Weights of a small GPT-style language model, trained from scratch on English Wikipedia: width 384, vocabulary 16384.
Each number is 128 + 24 x the weight over its row's rms, rounded and kept within 0 to 255. Layers, rows and columns count from 0. Numbers have three digits each. The size before them is the row's rms in percent of the matrix's.

# layer 9 MLP down, 384x3072, rms 0.067, rows 346-383, columns 1584-1631
100:113110144108120121144151127112126113104121140153151113167162118104148086119084157128153066116105159178092114086074158137135132157091152113097110
102:142095131179130100081113166102092108183150098127146153122115133113167120133122150119158141124115109189122124086125128116101155130129181098109099
099:159145152114137129123162137110110097151135134149109164125110131130118113123131081089120154116103140113137132138096100120164194118125146121145123
101:122154151092155137132116188123136133146176142126123105130142105131084114148140123094144101103170116131151088106162121127151132126104100148157160
102:144145100101153115144131133108132125125146143167106100120154183149124118107124169134169129129120114119090109110121099133164136129150142146116116
098:104100141099133090123167214140139115186104143089125123119099124151163116117097100092110137106143129119125116139139140133107129117101144084106078
099:165075143127116099120144135145150110122108121107160126103097123107149114166140151112109083120141091139119117097109094121137163122096117134164125
100:073156161124081111134108156154153146102191139155115125130123173134127198147075115135141134113142120085113094170131112149130131132106152102165123
096:074154099126105123162132102134115160097119153158105108153142127150105098122100140123178117159142085136124121144144146124142123107112159126141141
099:089107114131112130160138098136147166096148148155116134117114129133128088116100098129170094091166134091154144078125115138115174153131136096085123
101:124119157087158129137145103154116105139127115186143118127090129140140117116114141130153117137097087095127125131118089094120099157118077092112148
098:101127143158125140137115102140076170116152113183129074132137176109109152136145103116123118182140153129169138084135118172138161136135127123119124
099:133166137160180113131061107120058141126132141156125140123156145117147132155122132115123107149147117189120136096126096115113123161124148123117151
100:104151124093156128130148151129135087150073075151142126112181131150141136144150142150126118151142099134113099149143111127108126142133120109176110
099:115129131118117107135134128168145119147093140125141138098158148146117116157119107152126139150117097102125120100178131097157115167129124123122102
097:083157109125125154166110116133142111127162190135147092133142170125135107155158118130153134124089104149152121092114141122141125105141136162095104
101:155083098148117113074113092130108114131153161132092120151098125127129072118130127087108129161147142106126185156142105124117133124112164168127165
097:117141080148157118076125082116105160142150138101142171106121144141089137169145099118128124101134101121133158145109086116120125106134149083159106
102:119131100166154147104135136138107143124133123147162143124139137092130177128112119132113070104193140152098096150146099116103167102135154141163126
097:135144104125118126106151126158097131119117074107109156110129169151143144102087175136148145138139125121155131108156094101132154126131128094138125
103:152149111134108125106161099120140124125151109089160116167115125138113127141100152089165116079126135107148101139146141125115189141129120152097058
100:148133100100116113068144153134115116115102151173119082154126152088122142131139122152108182148171151150163139138156116115196153142072165131132150
097:113122171161112136120138169096106129151126151128150090163106129126092156104136117119167131163133117124133173154182158113158081119181133093127153
099:179137126150103147153117133159126143132171075111127098150138165100125138138125101108136146100100142106120111155109146101099110140124128113119132
103:106116094142123139125128116133072145107168116097139136148121140145165136093103081107064153145122114172102118127132111131130132113139139142113153
101:096146111111160149130140130106150131121084136119083166109085154120101109138118137109174115145153125110099143131141105091114125118124129114100137
101:185100170138094095104134149059112144105050157112144128132168153162152149114163142107136078122148128136101130116120147119110117130088108096135097
100:102138128150107109104125069115131156151128149133124091087127156162159108197115122137129155116179181110097140147129117146147155096171158164128133
100:131182136088173132111110133142138110128131123092143130138127165171154135138092130132177114131122111140154100112130123105124129128133139147147131
100:129154139135140151114105144146127118135110101158146134109151157138151142177146139161129139137173160152145165094125128121109146102083120130101078
098:148162115126155155182098124141123156106123079144115068167112114122151156116115136136143138101117133134112139127126152111133138146153186090119124
099:126132112112124122134121113155141117100130165135098123171141151129105105133157104119102140142139085143132151139149115121144147084160130112093101
100:138111140131089127157129110167162110086139110180113096115113150079137106123107115127157121149194124092133118107096078171145116106137109138114136
103:102161107130103099095117102115164153123117148113143141125078117077131115129152170142095158099117144121077138122133120123144118166122093163129135
099:127131117109107104114141157096127139131081081097135128144115128127159116178137124143109138162105132155164141102157091151116132193133129098135139
102:119115144124122091133115117121122143146096147136126163113106119166150126151164108104132105100126151149122080115126111136086154144128126125148146
103:179104107086068185105138118132161096155142109124146141100094199108175153152175120151158119129137094135118169119152129077109113137106132175136117
097:101110071160129117169130143070168138181106092145107122105137150164073100118104153098098125144143169126133150127166083112155084129146151154127149